config.toml
n_layer = 9
vocab_size = 16384
norm = "rmsnorm"
init_std_qkv = 0.0336
init_std_down = 0.00396
lr_mult_o = 1.65
lr_head = 0.0186
schedule = "cos"
doc_mask = true
steps = 8645
dataset = "wikipedia_en"
Each number is 500 + 50 x the weight over its row's rms, rounded and kept within 0 to 999. Layers, rows and columns count from 0. Numbers have three digits each. The size before them is the row's rms in percent of the matrix's.

# layer 5 MLP down (transposed), 2048x512, rms 0.118, rows 1071-1107, columns 128-255
118:533531374527477513510439486504514479567492568472482480497614513599496503530455590482573499496399603508558494415536498430515540530538569584476526528567511470464502526506527499451478529481442465532501415463517496467479409613515428529558537495470399591414463535506488454456558540483388560528452544485451541496510434504386595604482532516514489434443456554438451501565503557516568486485491
101:480494524446463484553448516542500540557483591456565513498466513428479444444540407498540438458591495522548471587418568518552407425582514526559523525500490543544539572403437523507535506531458456422593458499548467475546479479463429608529443456486485567502525460492473446448469546449560459525472433530506419456523498497585546481562478470482528542521554503502659407528548422446438504499462
099:515401481415403508410557593448407470473484492512394422438488567459439481531491493605488480439467560459451540485508474503486571639520508449491546559536487531443538520501527399379533530467466437453425475517498406535463451535450433581413484560568528483544483479514483581485523520558486488578499474538471480510450510436504617487521500510464546540547482467456495482475519491558482509501448
101:550493478551540501549418533496458362572533562454417531523464419491490522425492538478522473488484596543473496497478528472457543570411552494590524503467578490505528405488480488550555508443462375509533590416487530482506486493553462492486471491449499414468465443444527481524466507537454530584479494501432541550555411571442611495475624508551438445562427492544494454500476491520542462603498
101:452523608537440526583495616493535540476554527460509593357463462448521467518562543564475547494478385477462564588426488377451451441487434479534492564403519592444526426526518520474490411460482577419571538527485535555446541526510508512448414607530502515420419559472552390501481411543437421452493496501469299523426497467530432476520471587459542473515525500555460487522478423470455492535486
105:502453523457477506498477477544405439491516522580500579545491493512497456534528523460553580545484430457499525481536562549483471605408453437548516460387559464516464568414534571445493461508460549562549433518470531497472449554586524434472443397488439459570447534476532470511487516440566547404482525481563569466538503567450557485540434473465503534500497513489497431485479499560399478626400
101:423450451503429448409525551496501476502519490500580495496447456477551462472494554550483465585508524568500533481501546485555480515495631484507432462518482553577417468522518488541446492489458469521513423539528546530518437497450379510454544511470439518468423635579502486599491457532322475507527477584472438499469479562499530486493525514475533515551524480561460549451515526455579529468554
102:571513573553408554468387504537599565471561488469483566436445527479562492500410466514474482513409480545433536539451461506473414456525406503465484561475515485404425421473507523564465471535498483520520514569500473532541483479491437559543454453542513431466501529472571522493509424490514510518457495513435424496495530504495529539535453533541554475538524446490528498485456487472515459501530
106:530494540480461475525518500515607508537428429551620517525518539445555493430534491526361502470444524475511507477601519562550511456407526572517508449486497388482556484441474440435470488596518550496472499585455518434549480438473522422574526502460514494592503483446502492520497550521526545462510508581460473342601480528470496500517527470565546517421537512550547443421568467456515456491492
107:445456397388443471506472398511589545531449519547432500465463552487523496436505479459574514522497451449642543411557551493613428464432484521580490550491398546416593464408433543436443500586498550516541518480560521495493505503477479472491488462529557502530483486464479500516421510514456446398472581402478471481501572535541408443530500524426468493522433482488476473463515496479483450504454
101:488562433433463475619509592480519538541490499498464506487546461527454505503470488375505497551591421570502621475516489468538462505487519480513496522431487457473577513502570506434484435535467532454441578517544530449526468519540502461505552491455478509507427509505491463486468500509403505468539489467444407529493513508445536452460493645425439545591505432486533503480509432416508524554463
110:425537500443467495472482530499493426526414579534531509538580566510523545495403449462461537501582514439478560491586548559467534605426480514526474509519437478560402466528511527466538550558502564502455474442476483416459503461534388560541538459395503390520522532519488527491523582456511553597504550494511571455533467548527492537526471501466456526469484445532516560455483430471533554627454
099:600431532540515509492465428444515514514494480402476624556396467528484470477590565399498522508471452455509541484495520566452525490510454476436467498423516491513580567378427484531526521442450530611491431591453452425582482511472497404524488474491420477463486517475555535527467409550483416488433562494461421426487480551560509452555504494467432437514454499492546447447498465439537551425476
100:470508515503528544535449505509474501539527464526447460457500461478642449466539471466476465490379429429467529478525407399642496472470514472532534599408487378453492513463530439511539455428482496497457503516524550439431502572382456509538486489532519510467354555513522504629469504521414453488473429556481547531409507556509507582515523445531572490507598494443450421490469526503501406474475
093:508545474617490469504508522470445480580456571530573421459494468478509481475449496579509523514569543585519546543477489446470573543431526506533396440466481503357491425400482555479419449483491498547446487493554450551486528469562534500434518469503408567461495536493453547496477511554514544496589521579512494535581448463476554558504556450518568476566528521508498639491524559513439426503588
096:497565481502488505552569509512561432502444497482373445489530462559446499563554444553455457475536603457515482429522474530542444551572518475488505415536452481553464449444508514590521570532505563508548476433505466458465532493462431454504502500515429557471579506491497472538515528447539519489499514565535458570465430459585516515473524417488498560521524485551476572584596527618474437460516
095:465482512476654530478405488447474521504453414486585411409558603485486428527429571443529443548557508488456570588522583510463505491577464522518527427458487555455492484610547504382437517477480451531460548429494535576492458502489398552544467464484553478492543409524481540514388445539528442370547394559449559502513452533449523463475538545526521438415473502510466467550564543475442538493496
095:536501570499469404567593471372503446502505564505540545456491470523465459416457567542521519473476484584570505528463455498534477521494545472379494456568531444574555492437567497613443472421566472518525508552491510482462558565548476581443481427489533509506518431581480391366516510537551571567544580629533539525567544417499593526428513469536523481493435513495466530523524498488549602554468
091:501527466540475485467462526480492400589445485549433650520383532472421484544465477516447487503538498505521492525530526540489470541495544551470483445534450334528571468530435491456433602487442535564398437559412485451427470427573508456567488480614440486491513433411493478522366463568489486444529443470466472527404492561520446520501553427477553446464443549434437483461495428484502527522523
096:488583370408576392488514478487583519510433470473547483481525524536487494575500431485480494481448542585489565458633409592536541484521490500502504498442530452527471497478507418465511451518516454530459467485477588441453564588500516505484601540477560399530581361453531504596523424471456509458574596477460434490538502536476469485459544453378493516549464503558543418497448470452529568524475
095:513536480540449541502431574522561552395470423555359555524573470502526444486521432492556407468533570420592526562469488484465503488523479446534523498465487455532515538459487476490525502504490539522598531543617428451641579401583517564430519442501533512493505484504461511525531513563502457433548569477530491497509554464537521558489493362523490456420543483469492503528569526472451523546449
105:519479548515488516477502581449518513574602466502621467513490448536515432488494502517479531485481567460449564464508491521456482472507474439513525514575533459487501518544566591513502476397489419521597542471495456459541524469546560478534528489504509505527474406606431489480506491510507577484557467469464492493555457494417490423501535470517498566506430506506504484490459565412519556449379
093:539534519420431451508426545453582533484541536539458493496492503520406586459467587518536464419460528505495556505485486591523561473471441513433440589521549460445422526466519457481534563630522553523458500524580470560408578411538545457554519473529445571524569553382404446464481526540522439570608537500425469482454484575448462462542562547503499525634486508602536541468464483517480496504529
097:466425514510560458504451549557424475469465463381448557544505537432516522554493498437546419407519427447517535465507516474473545557452396550518364430510411472454466521596492507459547561492474422541546451516499556497554449455491368440333549512408564441445528514518404555505543424587476469550508459461511400523567555438466510511513569533514462574526570545528574435497519500515486464405433
105:477506515490460503586451464458513484539470497550573526424522540454433504513492553546439497540612531430448477500585522496507530436482472485506440430418517395450447543555481564512504389440502497514518568541532454515508474478505584470434536468509484473448478497531475533493446481591486569508521525407450553586492494501527513457478514522473475511582480519565569481521436445534483474472529
098:479486504484640509458492613443484545469456516534525435549484513535599514576488562443469525452510538511504541520465495498600524548489572574597498493520510544457414583584530512559537442479558535398591541415527508457541543360531472461526438527396434609409492460447517467441533484554491502498437517558440508567498432490457489421405496539513455528515514471512472547575573500482499510539477
101:436533527464541522574482472583553471554458560499520425604475524510527558469429604508473520544545540479485513625509543441485526588487563500628498506440471419440454407474552457498570631515506413466536452469519491521520463466532531559448510509500532487520544511477490588536539487537569455470486461527571537507451433456476518505531422490518456482531534556637499478591443505535540535559514
097:480559428508466515549480556514511478472520500607507493477401521485487538590475447475401436593539549472547508509585517482514517484528533461462497456444536432527540529586453486490409492491536572504573486439507525576464533500511464494555541475538508558483667484460475488557515488528504481506451414592514485489597499568612444529439461526491528499508542533589534498578571577501442478454470
107:555444466560479432411486528472548484542578501527502491515558500508516501500497527535543485599535553572527470538497573541544500578542542544522512499486484486434504581501538504467430538521512505502525505484492528472404503503423512428481544508598411416419470521500520566548575598488450498507427529500399555506446496512405518500445493456640548490522517530510464522588500422484543514518548
102:502487468617531567540509421496490580409489528386510529570539569627525532559515518527554502517586520500555448512460476463489448537490491455508570518569402376563556493523419549441474533516500521475498436469474525539483449574473413372474515500491408543549609543468523425506459456496431479491481500457510512450472510468406444471474496469444538599465598506489531450518551552453505516548590
107:532453498469550519485507579558515545506447468558572425542474519533492473428538531511574522491576496545370486489497482558572465483553525493505515515597534557555542590481481584433510500471583556495504477437551508557518450511377559599453422554543549526525477545536508415550525454451607570542425488520513488458491612438472494559499550486345465530487526594499485515466556429472526440419460
108:510552473507487513465546355417529540462456447501465521531527521500493444529399578505438512438545540523557547505591553519529442541468527459542509512462442531486518461494563381506530427486486475495554528406457547543534493381463524527339558480496542443534524445443475468455509512532494495423567557491611478549524507558444483454511457500574497545462479432585494439581461486472532549480438
093:463618402519570494492534525551415500503394453509514516470597441525530559476536490460525435578452514470536500447479497565520481539439457576524362499421509444440495358483452539535491482456559521437522448522483509533609541483571479472489502505466499442550471503462521506445504529521531377534448564496512461503551522451512528470479465515458598530539483477531511419479516623484530491555486
103:537630492430508491564451469464477503503543455430569488468368541459536555542511544499428416499579440550566427488540459516467539524471576533437410553556530519471519537612530569521571424541483544522376468565538439471507582472493463492539557575563521498498504465402602465459435503532508457545445473522484497580483495571430543465551540473532508491456539500568572476498569541581528497496467
099:525449588510570549514534458483562453506445447413459485537396489447556461438540479493511467609436500450525441485507510419510577446355437359502489554519442546490464587473456435515491513473555530534608493604536487498488449561537535431418565482565454521623444493468488507509456506454480420364497507507608458421564465403499550595481476513471445560519535484445540519575560493531555486497376
109:434484476559579467591519485583585552559377620559533557483439502445579498487642376530507413534475521427477465479506497489526494503502539470444492539494556498530503523506494445533496380431553500511480502465503380554470480486477432466551444427541537534552444480520476439464504476517560458513610491507430492446498537578535567490486370525498502528469475512468409483507439554423528477475468
104:462485481497468578506495464494483527564594522545543555507565615494493491531504498576512516436549576430523539423538451448544521559437537570561547457452518494448487506492501467422481561424490514493462567429504556546441515445421527585453466538623520495460494477507467521556532435518495428695444495403505440493443519508449477540468435494489534577563506519447486343564485401451474399558564
# layer 5 MLP gate, 2048x512, rms 0.0844, rows 1072-1107, columns 128-255
096:483517581523530633522562539590433520532452493455551504478547550490505450397504561480466392607532463455517506454514536597529486417497566458533497461449439494479436498487519461526506503478474533589446539454494404481522415461485471520454512523449541477522530526474491461555532552531501586536448562489521456529403473477494473560567551517654531470428540524470473557524458443486515496457478
099:537638437517593505505510530515475505541554425437513462516438532535529461488528484650499450488554531461519542477499461543415558518522548476497458577543483538462527485525536504450542397511465524493480505476550518503500474406452520418422429429481476559500509531520558482489481503527546483545455546463512525560478626458540472469584462510406407509523485500414454555547444450548409480443460
104:506544462479464551538536495472584611538506523515549517482586579458468435463414457494492482423578431471488481556509471605546554672424494489491546491542516564545530473514457470505506484538564553484550514549517445481470504497474514591509577545484566503441533489503439549481471539499448560548495536475452518427526560462558442553499558472535493532613516573454436541511494509591509470475533
103:551443554488438505521545465482513482503397432486518418572463534408499471478440565465456489474508472537423534470523518459478427416524480441523532496479489542537426475473404429531448604472559488457470515578433489518486539515539543554495558507516472497496498501519485462532579539443416490506582506515438512482460518485486507502514549388483571616508486534486495464525471452460529492442507
105:523520546521444546490489547450563597470469549465539418541464598532502431458479462568408384401480524548442455494565476455451547382498470488444522476468383503474477467645541493571528464500524459457464536527564473469537464437380532450546431544466553394495448440490517447473522579533508501496572447513484435539543463466480469470455542507539502479483473513500518504424506479422468480357505
098:445537608498490572419433470531418512468612581472472462577510556549482416466556543469420425376509505463431475460495430561498524503552499445447549481478501486513532494566458533429504470463529499483465491447501599353526523494528443574524534492489513520490526516417464593495402483495501468567497430552522495458382492466470523468500507476402526491520532565481454446496538409454471454414546
104:520413484490423446513488501435525500387422479462524454475514507461493485530463445457540572499425517467506603560528461537518495534386505552514521474409511536526442499511580535493499561597535571506453513554572485506439464559446557540391515517472418550531506503526545428603515557531550488494557462610505532453535489468586511498540611430421483468436538425461556475433527467508539495383553
105:568622518465509445499486338473554466514548404480483461586506548452456516626427504541458457422433459529556553564489486414555453536469588576511431571434530478472566477579431520475533490567517450461463531439569566564422508477495536522560433483594472516481483478477480493489539483439530455441485436509533523533547462415454431476564434492503589579559492425583483458497501508539526532470551
102:412465596479478529536428402501539428544497477443439502540558562509481425539579430528526448508504455491545460467556494518539535454466551569489571547513428433455503438484476548535510544608368445560506465476523473452544637502504438543493438504479516491505534542556522479460453504512478526535559577403470501421479585542511445579579553515478517516528576534455534496518530530474468487500420
101:545461457507514608456518451530454501568488573466492487546518494532548450468557489593519460512473472424395493426523490427518475425472557555506508500479505528507406440528571504535507514431519506522452534462460559510544473566591538455485505483527452466520524477445435467559505497494504481512564518557469566579512517582545487480589535500515452485432515566502617563507524502488422476499416
100:479486505466535460479448464480487500456590484553497457488411415513382457552533531501471510525482417493474476540440504443403619403478505466569470438441477523489574541546475490574423525504485486452519511482436475468575631577548610495373468445513460459444469463524462474508453529407578469440497506485493508498505535493422439386508507522562511461387486401523487537479549516524550428516496
097:398602507434517512476482565467459458576530487596478457534564419363492485489525591418456456521527349502409563467515460574442522493355546507568476510471537528468502434446449509601472461495569529459464517427499518475564595459546513526467553477524436454570549501441387583432488436521470480432552541486533514493468626549420462430472563568529523500408529468538571482465420513416520512547411
102:515513589453539482497478479501569486441527525509510501534551471455433491577440491498562475483496486452479487530488537468518459481537446454468537433502472541448450488548556533444504450560547569461428491558578528475471468452520477492552414596536534494407479515523478501477490443526543516525504588507513536476468505444449498449386536486441467450491350465572593501566482580471548498530450
102:501574545560469496492474483598489402484470537463468416565487440504435539541461547568485460553434609434547534577600600464423607484487488414442534482567528552465466573561490473566405498486536566503420445599517491522551458524480450466447465528468539508489511426508472541529512493491492509412544554557485559469449459403494421492510449491548532402498488435498465463542528462564450383492475
107:460430464493541460562534550453516483444439465474512433515558544505437508606517463524415483477516477428451562543517505416531380539560476479433504492431590444574520485494435533534511455459488371511514534586431521542486522509474545455389540490444423509472537459550584375569526505503471495547565533576509476409462556497476451474592502396410456464441528529511483509527564504467597508537444
099:438502519501603477483518518430488513561516444511466549456524487534447549494450519486482451545504515583523474510448516561565491450485517484449486472420546490518490430518509482522477518454503406434554487498448505543455506507520505514496528571558599543500582493504485484505404429539489494582521532537511445486419476538563554546508530556443510455451421537494507446640551551522549501551577
097:600471411504474553430494546512425452636548516591483568370542556452511586478524521566449446468555578482504548499476498523453471594488443456555410461453495543507513492458517427420423467427533601480565548528490495570487449524413484469510511465495462548498419517528551487365480489532502451508539498513508558507489509540424532509503470484577444505506468510584496482469546540403573497489483
103:468502563511529503467443475475471516559452503526548454460476530422473529513512514624421523522450481432445573446511505457468576484488593513502447507510476530528508447502493433574462550413402428545546526453448420474447545499405537445475470488590544486514494410516437575508564544594607454428529566447531494523576566548520475495525489517507504389466492549540552539478425446498470465546512
108:575545466536580539575519532530540419569501598422453548405485458460505479542565400494441476558503539453605598533586473382512502452432574545512446512413530519525448445515487477518570552566504501426516406466392437490416476504541460437483566577401488455440453450517416474490540495422560549398578554542578544468484484561587512500515544505528471454406434447530504481452526544544479394439397
099:514520609409511476507471499536448474433583481531491567496469510464477479507507567467599566441419524470447478526535488514518590549519410500544457509440548483566530385475453527580581502440488405569517537335447422445491476499500440584526482512505558533429461457500647482582453575511439504490472572470493491484547486496521556546467499562458512449515554494510531553494508549529524512528530
101:471559532440523472597512537589453547519558539574443504498544463460403431405552500519533445459475559470584498555475527482506463534503493477525676583458483475567497471523542485493493459520647417485601502559533491496519412494547506560504463482461496529579558455435583390505535527536516496438476424527536474408409468491521402510468561537478476400494543538479464597524531401572482401543447
106:525568485428480471411459497528463528392535521456572421467480470505440469532440497526550562532508475479381536493476497549465417570504508462455412546419445527504495522489473558538491491539512530500500463586571503403569535563497396510470534464564409497507513407502422444480508474409450530503551539454480444484452473574553446516439471479503533508529472548553516572446505499502520489498549
100:478542510480522434540439498504412485466410458479491497503628454510461431504545526497493461472555519488524503546548540501597518515434513496502471409417451565563554443510523445479526478401479546541459459467453517509517423541467475508404531517433415501535480519472525492523462440640485490462482555513564436590442523407472520470409554601443461489456460576460528558535428564609436532594527
097:508449572553517559535501514470520535513510430460479442512519487546526550512488548468457468530550486568515430434514438556484445492579401486474561452517458487394397561429484618415466494507501592553539472534495519392476439562559592478505516539595508455644444488448633555440449483535493466529514551482541517462512605462486567553551554532512550467489515382506557469475464513423512491476408
095:438545582495462476524487513558484477583582529517533487524477612515556447579469566527581576556497607495500484578491492402514513434518546555480556455537558496528447462415463544417573446575545537568462410563558518536480421512429366431459441593483484475458528395526505498548508471504498490505482437567576480488465493411475527597478484459509451564539513481572415605490537564457530504529470
100:472475453428473523511486507478588582425519514363549616529511514512522425525398501514531542505501553439463562538542513476452526544459575424482525549545507557435555518432460508497398467438402532495502553540524530560444506513473557477459508433530450561569455498464427453433518465501480507515512558563509491461461435486460597456466507486559520508419477568569493471563465525511484524486567
104:479452470553601451555470612484472523502510504448481363392469555563554555443565503462450428527506574445517412531475527476451458536437425472507465474491488570552510589474416535514509564512454518517512607532496552502504472524481559491558467538515467466541498547593520399463560424535477534486422499480535439536498465452441420577551533539499516474510515568465516435509522539459543674518446
090:490527516420522487513527540637482467534589394537522455464545506605487569513459511530525466463521547572519594565459544435485513494556506456483525466508528491481494565457528534542451514492486508464579404526533532488540446556432514465487487515517487543482517626539511454549421497368480504597468542383571485460480468457560456579543516482510504485583515529474498539423501435438592461540561
100:459483495528521495633557474489506474457546492480499486599481521512514496486433524546501552449586492460485531537541572362480532471468476475477532487486518465424541493541427574405436463519484470464478431486523533512423563531532482439430509418462471514492597513499431567526568491538466447467556485436518537477504512514590430624433502402514517435507475469421601537563597512540516467579544
101:499458430436497518564421510570537481508421585555454410581461499490507532443413493470456503582487441409550558527469447479443556435484540440467509543570522509432424539580583485433390510550416481498545516539466492460556488556544478638526390578489475561485501440439515417520482500411493557513506606490481423494453430519452500492491539540477467435511419519443535576568470432567457535429412
100:540490408512481527442568451521498500488604485378505481575446495519569411535614448551519432471464469526505459510435553428447479532540523443471549472525419412514533514531470593460523544558438576473522503531509494450468451532527514436508460547466532552432448467462604433534448468495512504543497380489357517511551526476417443491549543499470516475558489497336535496421569507531478499487472
103:487502515597453446461448518460512521546573472487519592489443429557434539489456551576477452480578517473523502482470470533575415526435497459560514523460526602517586425532441534469452453444492481395499515466523431561407523573502431512450567426559524515384449507518547438463525551561495539450527558557404535596487513462547586431436528487504531487432504529490526400534571445468480473532513
098:504478522545564490430444534531535617504460491513569500469484451488435552495539422450419474497434565534379357476428472412501435475543494391467510494502476467494458475518579553482460463535605543510523536538471493578454516520400543466525446570521515529466484511521549490475577499582564436551451508505537484470466586507392515419444469522498416471483438443602402470518453533516521516480525
095:526454522471574385481520476491604528398552479492440514546507492487515498479502495502471479547437469490559447484395525435424591445587501459458435482518549509488532414477506518512538485380451528479451499485469417477539481479472428558543540484451576459481485635557519505534455323550456490517465559491404441424590467516456527475471530452440534489526580507505516558528548561507474464456475
100:459498476422501470506473549494528429491481497518480433536565533496539581590406528459416529544520542595507580436500589441529492500458447614424483509544496444620467469495487414476472480451424586456502557508543566527597433506423467574507523447489464491513433408438468559581527570489531414463498400513467499392483526386480514493482450451502497534493573391561485571488576511482448534527516
097:478439532480512481590509462368438412530506467523438547433614465455540465489558535492507569455532519425578490433511512526527402496482513445544447490408506537449554543608521471444534507513509628564494464490491528582449576492517498588387474536516524502467420500468528439469492526501470481499425490509474527525506485408430490489517495497516505516469502523445560411534543535459634502381460
# layer 5 MLP up, 2048x512, rms 0.0858, rows 1072-1107, columns 128-255
096:513442487489554416524579491494479536522545458478460449476465511459423570527410493612438505432548512595533528503514528516500467472441449484416468549491490495446534630483449460506618509513520564514542605492465469552492522500523562539557482499406513558486526518456456511486502479553567578533474515438457513334566578516469535544515420558543577492458528414550444489482550417514443442397410
098:456504485479575432516566587648468541452613527451517525495520525492484445557504564504412511501527490429509588550461588467499539482492558416555406484392541563597560424485537453517470438429436475487513461420481518595521497485486505434422440363466539529385452538494450443607470611570474495512471483491536564531512416452460448480526493586396493506434517450460528509556553503524468529572543
104:511508489502516440493458479458428491541506493535578483519545458478575524528508476561444452398532564547503573459486504511416506402520405447542506421488450447510494446461496515417479523427471420477478591480530399458545523564589558517590451565565486426516586542501554520434358495595552473468505522590470465476451508569552430567474495585587467404460459407487526476561602471511543349536575
106:462556460408569442596518468425510450521545466566478532561486521574538542484512482434459453460600476486469456456541536444530497509478504530514480512545469475452433492503481487547460444524458553538548517464485503468500575462446509441495543448508540470492521517534463568475529485466477447465525616574472294601467439552509598511407568520497364574594442534583513513498550497471554554513471
100:483500473568528532567482481590403493541557476541439573459462506472489525485479585499566579524457582480553641490520509515393497540380520451570514504501589495479477533425403518445537459512509511612467442616485516448501623501566546512471501515497527417489484507526525552547465467490574478527405556565536449449495513462523573505528529431523449555454575399529476388508524511510499458613516
099:373528610508559587522477444597545511472448498558430394555519477428478462561486483573535490569407452486455531454506572506484507436507449490490500449503465566458497375570583477455469548533408594506517580558469555465415495562499470498467473523521594459512534467460570487495434463475583416427484617454519535504392461479521537531489436457477508482482476482516485539543546459448392518579518
101:547550557454507442454434480478433563480440496473413470502464544478443514501484540525516485471552473502532413505559537506506450425480422499483535434446367620572518411479514512469485526570550466570544460564531452463425474493482560527519544534522639461593461451457463586444535484459432531465469509519491535435536506550504500499499517533566454538485545461506531524454509397538454584426589
102:447507456492401529587516509544589388492517510530588502477541538424487502444484537387577500453558565435450430486475525476474518578443477445481525476546526492518499562360633477569475521488505468638502523534489428525556554462503421533486514490445437468511558494487484459462527548424533499578551520449532484566460601532508564524516602518488409526541535538417515481512492526525537457544481
104:442462488471466606630458469503570521520487428566457428501516526447473494517509465531606518489434537519451478462501496559541620525435530409519530520474496571487631485449511550418517538561457476463569447521436470561497535504425554503574491510469503465429603513516516508509449486628585558480467512476628467429533500593528535580425508500500563552456533533409485462478483500566499502567497
100:507423504542458490450452459390456455516456364453490553510524559599455468456518511511538507497524586515520513557492351463457464501515532419505441505449472595501535498515518471436472557501541443462471474487505498511467434543479465403587428559381481495526517439462490479502513383548492435491437480608456545531522493402587589452550472545443491540525493572526451461445514473531560526528522
101:482512544515559523488433516495493472597513536446592579514520566530493617532441510522495528507514549453467552417382522578501483454606485496450441528478619543500409462541508497399521498523561555535464477498510527507484467473455401407480482385489510514562620412487479542436499496507499488605503480582506471518486504447497633545516504476446532517569551493460411493559450462397473548476483
100:507463428484532443502475588556502488381502412519516480448498558432557570491384442497534471474484574396504463495518451548530481517388495502493468510486543534457503462543547555548531449440452550395442479595451476517478541524434563546533466499520480474515547486502536485492551559452560488422450488486544578503515514574529450583483631356477547541572497415527489425485491555519475515512500
103:493437508522434460536541564520499451489569505467485488505462457560428530506566459403477567461666506576615557399474530513558445489384505537515461466380547518472421489425553524509404474482475510457538537458437550448431549464506460640485475484544459470488463514456439516465400547532483585546436556555430517543471538475531543525446505524480485466464544450428513551475525496497431522495508
101:458444448467493483434550507564497491612513615495520482477412434593430555459453478470518449514549383524509464643548552467561439494439602593531579509444515529465462459492427492525596574367448512512476502504502495596462471538590522522494476453513513479448511425549462558535465518479525544498516570444568400461496515528460527470594466510508455489518582487494470523491574489520510516507465
107:368478522499368486462542485508500340506543508474488477478524502494489543535589533545458450454521592451391515530584440436452525519473477523465471510511538528525533552462560502437491542559634524544486496510437461566597496569488435558482537538494487521458482501506577455503520421540494580523546542480557502450500596493529492493589443438464483448507537538459457486438568518453490454440548
101:494463470492606475526580479471579457477461573597571569412532456542531564440469494527445502384535532491476539489439533463514564486579477416464443517491557528575455435540459514469530451544465466489508599420535540484533507514432476523417508408560575451458511457564508472465456529475538422586504520471497561515512469463449497520490579518530432418467444483505417545524547465537557551542480
100:574429516501521589558487563553476538495464479478379532424525541517473474447483469549387547501473495426495463440447445439480424554436448532483447547483452461463513528531529500518488464466465482469497516577423527469459482484550525457486572550568472553424485583470511531520427408480550448541444495510529521503486449466523520441590480508506483478561574501485570443566525572589502469503528
104:523470566498487469451498494462440470480506499548477500465546456443567573515488531498569489533574508493518544555559535506482501498593525467550501436504489520466495529437486554530465390604525490497431521493505487441523446579512385540595407474436544495492555540517546444482555479406449583547447502581443476466506551497517462574487402465429622473509548567435483466460560517567510461548438
104:483545540454504524557400455555555539535401638469531558486428537505431488499561477546439518461497435503464545451511434559533448437558539512482506548484479472542552564470455414421524509509480467532532560485516487587458519497598503529501523510501406518482409523470480532503455452465478562476430482378630448509439446478525469572510599560599567552549530477461546552577420540479539508392498
099:473447505531524494570518500464529532504486459503420500537506510618408501528450520432538538582474500474520482501439420494442532524492530493487471481557539503437513545503528536595518470573433507518580446540453441600424512454464559483563504493596467510485481557562467397463541480436433516469550453537462478496416490535556516579507504548471491523526533419471522498467531469486506488465447
102:595454495489570468480474502590532532541465440522551548609460427444384545498446461571472523484442591448496516485578407553402536484485444463449471442575512523490556472494573566460435463431439423383547599443434433486416577573558558546599511514465457503494504523464445481436420466503560583476588467450465436447476483525432474459478501399510437429541464527482532508457471427472494507452443
103:640547526543457487446440582611524586484429486494465448523553487574589469548496442429508549526510508462489440560518500525496514593505553549478498617498476448529497495548505570523624509545461606463490510538532581513477518556474521506555496508496504527561526479486463487435578460472512496495487471471529495467481403559472435586505506540514435580463458409502587563443447452518511531512479
098:444486572456455557485476498530537501436505520462474534441449488516458403581487483534559491561557505448489377561585476421548527511591568484483537530530484479502535460544550504412659467443490444493478491474446529544496533559518477464434512503454433483475539511446507529489450535531525514462602475526590530490542529503551502605482454497535440541519510536511458510468442428427584584580394
095:616522450472559569512460455563605572547497632566514505523517507511476525465494507408537530567470449584522488570551496457522552459439562535540396505539490464566520375564543462603526476552449472458477542445534594605498457477506476516487570549539536580443607454458479487494568455525496527481526489635535466457533464570559570393471506602382415534581461477537552551501471525531472428541479
100:452488463488426530568518560418483505525416507514511563447433460559522552584556594412562466485557543474546420472488489450502471534507468577470490530526388477477446485496456487521538507494467509434514529526465449516603478390544379424436452485415533506475510559478489531490411478517464489558492404543548503542439435531511499491543513458510546520511451439509542448507584525450500529484442
101:355530421508456364536477570468539500446466416560535584445589500510521509396488460443528538489522548497504496424430550538520407461478576488508533466489568458613499552576493445515567534588502532539506475428422381399535495456489539446400536451486489554542567442484451514480429538489480492407567492515527474541388532555430455471435531545560569613515508541471498470529407443438582521524495
098:436518420518417512470399441521502457456445507492510554394551566552472489432602548592549521441588604447495446515480486450518570474520472484473410528544438484548478477451411492528419470529435517466558535570438591492629558552441528529536465555505432517472536566460477484561600466475433554393529493475548464477447462489516549460454531563497486487557512585385551505548638492481537549480537
093:486393532542497528574522414483506543530436467449648464458491491466453404519486446496431530518438516470534474492543485503545387497430508522549451459576471475507512510546565458464469364508500502488536470511560480477591528397518446482460502503555474442527476446513462463441483558554576415530475505489455420572413438466434481540531503526432485411546466543468392533519514527500548446527458
100:470466489399510487535500487500456464512465490508526489479523471490500472510449435452528450566440483505472521435522464520490497484447549480498452415537448441530456503481534526540465520492503559473468434458475399574576483484382458410428497565477500552495483509600580528434425577509525460502507493524403539519467484486440443474535501451525482500502549487468486533395453442454573579542491
099:536511506524609435429531514558527518562530510522604543556454626528496545569496463449491538524469548586500502543527436468491502521462563503543592449509424593560508545564474448537468508575504473483551485547573509522534578437432500607542520527486457515486529491481477442397433423463433428486483431553483451565477452446470509563548455590511510459570482558511462533452388464518513493423451
096:436437517509463498573480540482398493517492564544496456467498517450459504425561509449522522441400476441488497416502442561507487545544573560527498544581572536477537409464485508506502479557502384419515481404477460554556545462523460540472598445469518518460405503483504508545524461520543590502449604562596560509515540543520461416468527522444499453481535571513416460496507445524490559515479
105:498533508500407501430519489524527489530427445495523433413522564544501495554589540532547453394588478471465418539502560470622483518471432410466565524499489498433511562522503545451486526496423492496481420565544532457560524528477454445539494469375480470522499557470519544514511541505499440502516486456525419407506501450479509545437523494500465592538585573476546462501528518460505454489461
101:570438506519438473510503490583515503503488471437470622353452491353499533475532482462457451540504520559505516447580449545495444531509513512560462428472531470520527498394458560442535393561409515527435488572565573471510531519536496542519605474505476477448546385479523528564470455533419381505595496451432478505485435542522512476519482453515456501472610440549499540428527544507489575570560
098:477465595535467593572519561413589521399415534411536430566529582473458441530514541442542501434508552530523462439443476521487476504499470446486521521603475469426599409496567470455517506491415531587563579455514507585520466502485484542544518602510472478508422531450560459485504462458482466518484425463478473404449525417486572473515540486449604554567565470423420463544528499527529489472570
102:555515567576429509499464555577503534494491502426585510516433480443445495455561496417466519535476411474538511502611518463573499491467443473506492481553452500509577434441494514547499539435479487505491479518527530543552557517519547533467448496486573539528502499501569524418456483523566404520484531554466447479570536549621583513481515562561533544526535548522450504525481405531567471437452
100:495527451504406525523490520540498471532504540549519486446522474479549546495436498532475493475518417382498563498609584422473456521434532514624557502405419577421582546476423598434526591574543522539574519458512447501483496462484514569399600436527587527532482566543599376513494493488418416522380530595496506531455517474405451558478461570578535452504533502432482462422512492503423431432498